config = dict(
    n_layer=14,
    d_model=256,
    n_head=4,
    n_kv_head=4,
    head_dim=64,
    d_mlp=704,
    vocab_size=512,
    activation='geglu',
    norm='rmsnorm',
    norm_place='pre',
    norm_eps=1e-06,
    positions='rope',
    rope_base=10000.0,
    rope_fraction=0.25,
    qk_norm=False,
    attn_scale=0.125,
    bias='none',
    tie_embeddings=True,
    parallel_block=False,
    extras=['capped logits'],
    init='normal',
    init_std_qkv=0.0328,
    init_std_o=0.0328,
    init_std_up=0.0328,
    init_std_down=0.0,
    optimizer='adamw',
    lr=0.00202,
    beta1=0.95,
    beta2=0.95,
    weight_decay=0.1,
    lr_head=0.0096,
    grad_clip=2.0,
    warmup_steps=277,
    schedule='wsd',
    decay_fraction=0.787,
    decay_shape='linear',
    final_lr_fraction=0.1,
    batch_tokens=65536,
    seq_len=256,
    doc_mask=True,
    train_tokens=367000000,
    steps=5600,
    dataset='wikipedia_en',
)
Each number is 128 + 24 x the weight over its row's rms, rounded and kept within 0 to 255. Layers, rows and columns count from 0. Numbers have three digits each. The size before them is the row's rms in percent of the matrix's.

# layer 4 attention key, 256x256, rms 0.0803, rows 235-255, columns 192-255
119:133115154171129097183141122103094120106085115133145108130136135089071093125128115109162127095132107118136121109124164148139137107096170144105162166129123152157078166146115064136161148133122120
115:133121074122123096193134134106114127099133134142092138132161139159130106145143127154151094128085159121186093142113117171134130114076115119134161115158123131125160112096127136098152155138170108
113:121147115151132154124112149149145116101161121122109138143088130133091174166137117143135121139156161157106130089134132119116131112106086140114119118143095138111123125112157110164081119160189122
114:176094125117150154130135127135103130154142151125161124108145115132147160104170105102134112143143137114105139101124168108155120141122111131150107099170120119151097116128138096130117139153091169
119:146122103159162090126149155154127134137101157095134096095173100094169166129125155133121134115125147150151119095117131125111091076136169161114121152095160108131105128174076137147112119139118081
107:170150076157104141083140144134137135143126110152140125140111130173176138094145072119145138141185126102139099151141135152108095131132106125133089079089162135116183104117112120126166160162135131
115:138168149122083120135096111154162156144138087152099130131089142163158120106140139153150141072109143148067130145123112133113077121113078131096151135124090159081122161143161108138123127150083108
110:096118133157134082124112165126156129058106101117108131141172132121148191105110148088112094136166122139154125097135155058128148138058121132093108107101104112110152121149132153134074116154105121
110:142137091094183151137117130115127108097146173103123132134179128118119152146118127143110113119130095148103132138170098080119147145153125165146106142179144144090165103111118135092094163117129127
109:125147132114136142090137137150139103146141139121123104108120106125075112087106126146173152125139093123120110085163155069123120182120066156140097104092120125111093130105128111113158134116120119
109:133146138133122134150125180094076146171150145135132143107139101114082154136096137108087123142146129090170099130110153150137076111141098114105145137178119146097097131134109140142111106166118167
112:150120137111126163137110138112137120131180179149096128084131102092115138143072140136099124110145123118092122109119127102108109145102136108117133116145141148120112118155132092104161143146133103
108:112120107169132156100090084110122136166121143132107140150151132168122115122084163160140136087133116165132101142118140150151107214127107128144106130120181149131068130116111154109083144112119122
113:133128124181088110147121162135135122121131118071149164093099124136148060147119119120135108156132139121108108117107146158130102191133128154112110156138111134119097148137147160159173157160134112
113:109134135175120153117118086105117160134095173140120135114155097152137173107069122118092148106075145136121144156151123134087122203119105126113106095111137097139092125127156130075124172122126143
114:113176132112096155138167121129072163164131146145148127101178152143143113114147152100115121179177156101132141175115099142136124171120166152160121090159127128115106148133138155162133107142106162
119:073119152126120141113142165146109147179113138163129139108166125150176130113145128134155128124152060145092143151140132127115113168119107122128157107120133146118101133081136075111088159142079139
114:193137114137163107115129116158162125143119162135089139127119114152116157141117120133156122144125113117133161138123154131154132092124114121132147128145098129137145139141088132109139129163176135
112:123133087072108090138101122100129137116143125150114113123128112073140164153074167104135118102140136137144149128135170120185171098144109139055105131151100136121155126163075114124140164145128134
110:161149103132179115092139108148110098124123139074133160132095110115083080161161120152160107133139113114169115082108187141180148147123148147152127116105127091073128147100093087164165108104121122
123:133148138140145088144124156107117116137113131149115115144166160177143120187130100140107095141126164153109122127132111124132122134123145150106136126147119156119142121139156139109116137129113095
# layer 4 attention query, 256x256, rms 0.0793, rows 236-255, columns 192-255
119:148115073138145140132104154131127102121125134121155159071102098116113118128148108112108110142130096127152107127103157140094097119129139091144161134110143129134130085112100107073118143132145110
114:138144163122104128132129132136182128149157129135146146133112133138081154150154161106162120094173114103092121136132118091142136082106108142120196135072126143103146131149176165121099118099145129
113:109146130172122162101124082127129108117106143113164101104145128142133127146125108100112119125125114126177088091121138110150169152120132126140107109112142151138107077088136132133119126142159148
122:137125102167140107109101132171128143092102132114151110123130132133206150155124138090138131098124142161187139141116120163130123118133114129129172129147113100123137104161094139149162127100138151
110:096137108159098148098136133170157163159132107133117129122113127158095161113164101120154129157157135089144097107123127091131156127133091148105102135116083103118167074157108157122124134127110121
119:157161143106107098097113111134149186110127128150106096109120154127134117139146129135153127113130089106125131126110158129081114144150087125093154108116118109123158133114134084138143127152104134
110:120139118156121131100088141149105152115152159116118130173134139143128138090104171119108123110113160194132119106173157056127099122096134118122122160099129139087128098133094138124109102156145129
110:115111101128148119097111138122105101117148087097137117163144142144158117122073127124159126107143111145117154146149112094102119141141122159151123088155125182114134083082147109119120112146175148
112:151127136085111090133141153143114099119133107121146160098120112081104122123079163164129104122144120097094120150180133092137122164100091153120117118134118118109099112116057125137135126126112126
113:126130142127130137151100146119087147128133111117102123127180124132097132129106165126113106099141132122187090119139167168162108133137140127130138121136153133106111147103132140140140126124132162
117:115125132144150137091102139136153140111141116116101138146127100090135138139076170132134120144127094148133114120130085156127159131074126165142117100166127179141103125088144134145135132123108135
114:130136094120122099133126077140109136103100131127123120127120144099092118141081137136131166154122119101117108150121126143152137172118110080095096072110142160143125110124152102129110099137111086
117:132128117157129140115122124150125113127130127078102139135132094177109124122134179150134106156085160150080137127102119143114129131102140176171135148110169116123172152098120157168142124101121159
121:125119118131159092130126073115097113099105108137145135122131096116106145127073136125098158122111173108143111112103144130104143147113135130085154119148150102093138128165144157125145154084116128
115:131131116108124171100099124106160128133122131152162119127106108170169148129104117121137129127125146149057094166164106135101131173105102130141117142122126099135138160113156163150167115181130135
121:095115143118145124143135147127111143133067130137143164098196175149113088124150103111117140111084130177108139156119165170125118159143122111104113161121113162132149120132118123128125140120111155
115:126151111110107082137142125196134125116142154127108119130143126146141111114102101122120113131123115110161131143112149098169116145148136115140125157140121113134122111153105130126120158102115108
116:114098106123126088127126119157140168117176113120114119170140137156174108146076168115119135164134165181117137125089138126144114122135133128085109142160124126097163136108122124094114135191192108
113:149174123112141139146156111089119118167129136105116154143131111116130117134138131116143119157126186115126176136155118134140150143118123090143137125127139151134092154128100147091137131077126093
127:091131108148129138089113158127118124138107154170098163117170151119114092196128106092126132080170120140112093156147139144102142127085136118155138134123135151158120083145105104114145143098147110
# layer 4 attention value, 256x256, rms 0.079, rows 192-221, columns 192-255
122:114122126114138133170099123136159139131144114123138096181111145141157120117147041136123111129142093148145122100156163153109103150094127120127109116157164127149109140117099138121117159166184093
119:164127106143123081107088134131108142120081060139103155120155156164127102134102148079151129123143121140131126155076128136156118133124148160157132085098133047152076119112133119116086088151150130
118:123128113122140062150143127104118153114154095130147116050146156115132129117094076125130137149174159088095135102145124123112148147121114115124182141127093106141148051129124111153124159132146132
107:109127150164126101141101139089190076153094141098101123130117134153107132154137175071144113143127138164135140077080131128102125123115131110160123130137072167132112152099100136146087108136115137
124:157146112120137130138121136125106144099153077137114159119126113120104118122125125123140104100114115132127156159179124083189131142133136086122097131118133126131129172149137118131091120112094104
112:115132139115084059172183128120069144168107135137149128087149121132110132153143124162121124116153148125117126063117145160136110119157123130077108126137152156103142125129138126097137156119068110
120:097111121122121122168115120110106109131142122102163174103147126098127134137118076117130112123140145116149113136113094170153136133139118133090106115136103131102087164110081153134153133132133131
123:095129154125164098118138115152122165133109116103135096144129088171150139098118110166154143145110171132160133143112134103125147135111140141093146108091142125119098151090110153146128150074181107
136:146101135163171128188149129091144100107127111123129163094125085160118124119094153150133134152141133154103157098110109165138112120100127157157107109135162088124166140144122099139096155126127129
125:149126153142126146143161110208111138126098087145106140134129106129142155151140132139142119112113138175137151161142068144129110128107134140128125120113164130083143119155126111107127123111151159
113:134120135120121121155178126131084132123104080158143140094116120069154122158114115179106157163127098105113127118168142116123120149123113120100176106141128130126165106141163125110147156149135113
131:161120136106141131187129131146124140155139123128166107113115141102123132162158151114092113100126085133138131158131119122140111114105121155140118126111124125136138119120129123127156082077138121
119:139107128125098143109123120104129125139148132146117057105162147108152131150187095082145130093107101108158131156105082112115166106103125150120108134133140123150101162159120114131166119146095123
116:122105166141150150129135128101136126116114146121100141143142174124090117131097105124120149100130162169140176163116150142151115131140113093135152122081121098077103112068115111146180094131202129
123:121118134149119163096091121156127141127116117120110133146113125180123108162175172090119112100090048143126141107119118142097097117139140098187103124080138102155093160108141138127147111124169088
125:095111125131093104163131122116138128118144102115103199180098187143088109115121089119147114117122128120138146118104098138095121126131118114142130101066131143074150086099135147127097108150113120
127:112120126119132125170138121144139088109137136140138111136120164118164129142115095137130133104114143136121115122138152122120106130146122129143131158137214091120113112122146085114155119135135139
131:146139125118116136148078114108108131119100097130138104115131152124035153125119157124148115170112144143126137123159130147139110120123127102145173158097158149104100111124135158097118146155127140
127:120128124139151109141126129126150100112132139145113110160139139145157146120123170121133132079123116144135128159144128135175092123116139154170143140077147155101126088139151112159149069059154138
115:131119138127141117097077112138146170153170171130103111179109133148141126126139144113138120122119116124137157133117165137087150121135142154196101140122163120136075145097122121124126113120147128
121:147118144090151108122106111142098080167126072127129110100110157137073134112099128134142153156075168108104128115104159093133155136139107145119177142125145089111157106160133122125145118126096118
116:145119121160132166096081133099153100160172134094065104140160177144152136125124111088154128111126143147160136153127144158119173129144121152136140102083126141153079154104108126126105106117158125
120:133108122117133134092104135108156119146111113125157112128130130082143119139154135112128142144148112150143087150089123136092124152169130141109129094163123111135131142092107102132106108105113119
128:138120166122154161151120123122162111131118111134130079193151145143103115108114102139127124136107088134171144173147169117127134134149144143125145143109143099097129103141166157183107133109110133
129:125128143127127113160098133153148101135151085118138111069126111150109158099123156122125121153125132155130118175166119138120142152144124124120153123103151082157134107119135144121126173122125087
114:132114137133128123185150114184122124111130132118097152157111136136169125130150169144088117128165111133163127123115116083125087162127130117107119131119160105119138085123109134097096115109113136
136:149117129148108106144136133145109163153077132112153190157153188160151104115157130129134119098115136126146154121129133141140127114161138116126128099123127096145159114085092132132130104115100119
128:141143151135123119167131135094083133158140112126110140137141088136141132123125171137128114123118133160150144115139140137133155162144120104148153153136099065139096113078141146152164154106131071
127:136147134141115137158134119132061142121136107121139143106154141165116124143116160157104131180138089129137123156132144114102125115164129092144111148090113200121131120135094154107103175121160136
114:149128152139132123120168126116143121142160175127080128129138210182146121115110160144131108131111188140159167162144172133116143139133135131124145123139175107084133122166105130158161133116124166
# layer 4 attention output (transposed), 256x256, rms 0.0843, rows 192-220, columns 192-255
117:069112129099133101126113102125137153153104177125132119167093155109135114143163085128127103145192121162148126131130126162152128132107115145118135098136155115111111135110105105135074119168143096
122:135118115115120110134100129142106153095129084169143164091127163135139127096112136120140145111152112172119143166076127127128119122142176178136134087088145061159074096094118141118106119168126139
111:144151134092139097128149133115142175141144114138094126085122165162102107138098133134150135161161137134105123128113121112117121164144126137116158136120145113125127085158116103166127147127143133
113:083097139114081117115114141111107073137134136114159101099122164059142144141108116160120088160129147161124119082116154131147146110175093155153149104156098131120153177134157149149107174132141173
124:116118127105119135115105119131160125125135114190113149089069107074117123144128119169182139114112111132163142176147102122123187154137134090091109117140121139141107152149121113138105108104121128
117:166133108176110126125164097136154163134128139146096124093152110165127137107119147112184110150134146107154165123121110129133127119125131171100123105152128160110107096134106117114097115101113117
122:096100137094143141145116102128162135138134150095131149131156139127107151146124088121166100133097165150132107121154111121137133101114129168101152095119115124122126152159095135117137128136124116
122:120103148061176092120137103135135146153132151132146120152129111154123169069140105148160120121079151150129131151118154140162155135123150139136166109104130082125140172084107122138126137092140116
139:136132145180149171168145095107140083109083098116129153108114077133150115097078133143157116152147154130117166101144102127137096119108127115159146108127150130104142109130108082149070147159134169
127:135104150162135129149159122134116161101114141188140102093143109115129162112111107101129148124133155173150128142162116160103111128143131132127121142131146105088186102142104134090114157148151200
116:143142131152135129142172102168159159114129111134084096156091086133114151159116169116091157095106126092128155164141120116117126133128177107125162146156143141122143121115118115125131135179131083
131:152117128105130137155138113116124130165141122159119137110152136108144135178132120136125082091125137086133139152131161125134151122115126174145114128154100115124129135152131144173162081104106122
117:142089150131106100104127154138053129114133110137154116133142071110166128132170109112098194162070114126119093141079087149110121112126119122131093146136133146113142135139113090100152101131135114
113:081135154144133130163128163098130116120155108100097156134144171132117129123129122134109149115125127137119157132170114134110115150100086066146138103097124108119132075086122114151189114141159130
116:115142122159137149103087097110115097125129127141094130108128102164157122150158110125129120106088080127109140128110133147111163098110131163188120119135083144138121156138137121160120126148135085
129:087074132134112098135143081134111103139165140119144167145114134137078125094106111119171137140106153158149171123100132130134134113137120130165143125103137147130133116113142123143102077104111125
131:077145142172151130139122107139155132104134105171134130143151130129159153137147153104109139110110129150122101134167154074125125096136131117105139160130165116107122098072144106117151133163164142
125:101094114103092132150112105146113117134141111164108114139129173125113119120114146148152125152085107122154138130123146117125141115163150115159175109094134141152081108120112161125156164135143125
117:087116115131160128143153148128156154126135113156167155113129103142163165114148147129136151086101124107119155131154142119138092132127139099145130192141142113120122146121171139148174085117171130
110:102103149093102091134070151126103108167125130148144137157118127106125102148139120124122134140110131128114157111099172153077128084100102145163121161090150138119126125133127112128106121115122144
122:154126120099154127156107109138124117152135098141111145132113115140108154139093143157140151134062136104139105130113131099141135142105065130096175132132172116129132117144093122139099093110132110
111:136127144112114145135117154123103132151157117120146149105141131110153104140132113108085166153166106116118110113126145166118100146165110126103115134091171099123152141132130161108184140125128159
124:128122137122141127120059134104168141147122113112108096102170105084154153123137144102125121107175143115136081121086133135103128115137103140128122123178111083150130138109110146157145119131110120
122:102124109137176132133100137093143089127114129113142107169127129134138112090124147115133134103111131145180155157158151122127152125136129122120113143119128090117127157140138179175126130159116142
140:103144133100131130134099093204155113138137103102134132107096126148116155126145121139137152153098128137130092149173115139127112169142094169096141168140106125143141114123139138130117132118113095
113:143112140151124126141135112166093121086121122128126181127088126105089152122105105165129089150100152141109126111139096134118147133109118143095137102121128099112139142135114161123094109132088151
135:115107139145096121117135165124099168142107155109125167127144077134159103138119146145111116121123097159146154138119119168122122086148118115137124100109135139115131132139133139110139086128121093
126:181166133091153138120125141134115162127138119132108162132138080139157089129106132107183078142115126143129147125132118151140130165104127114155185116116077125144144120122129156180126123103120082
125:183140119127110131118125139115126162123142114110124126090142155154133120142138165149130074164161123098135149131106144122152135114132109129164127149101125142126138114141103136106140136135107138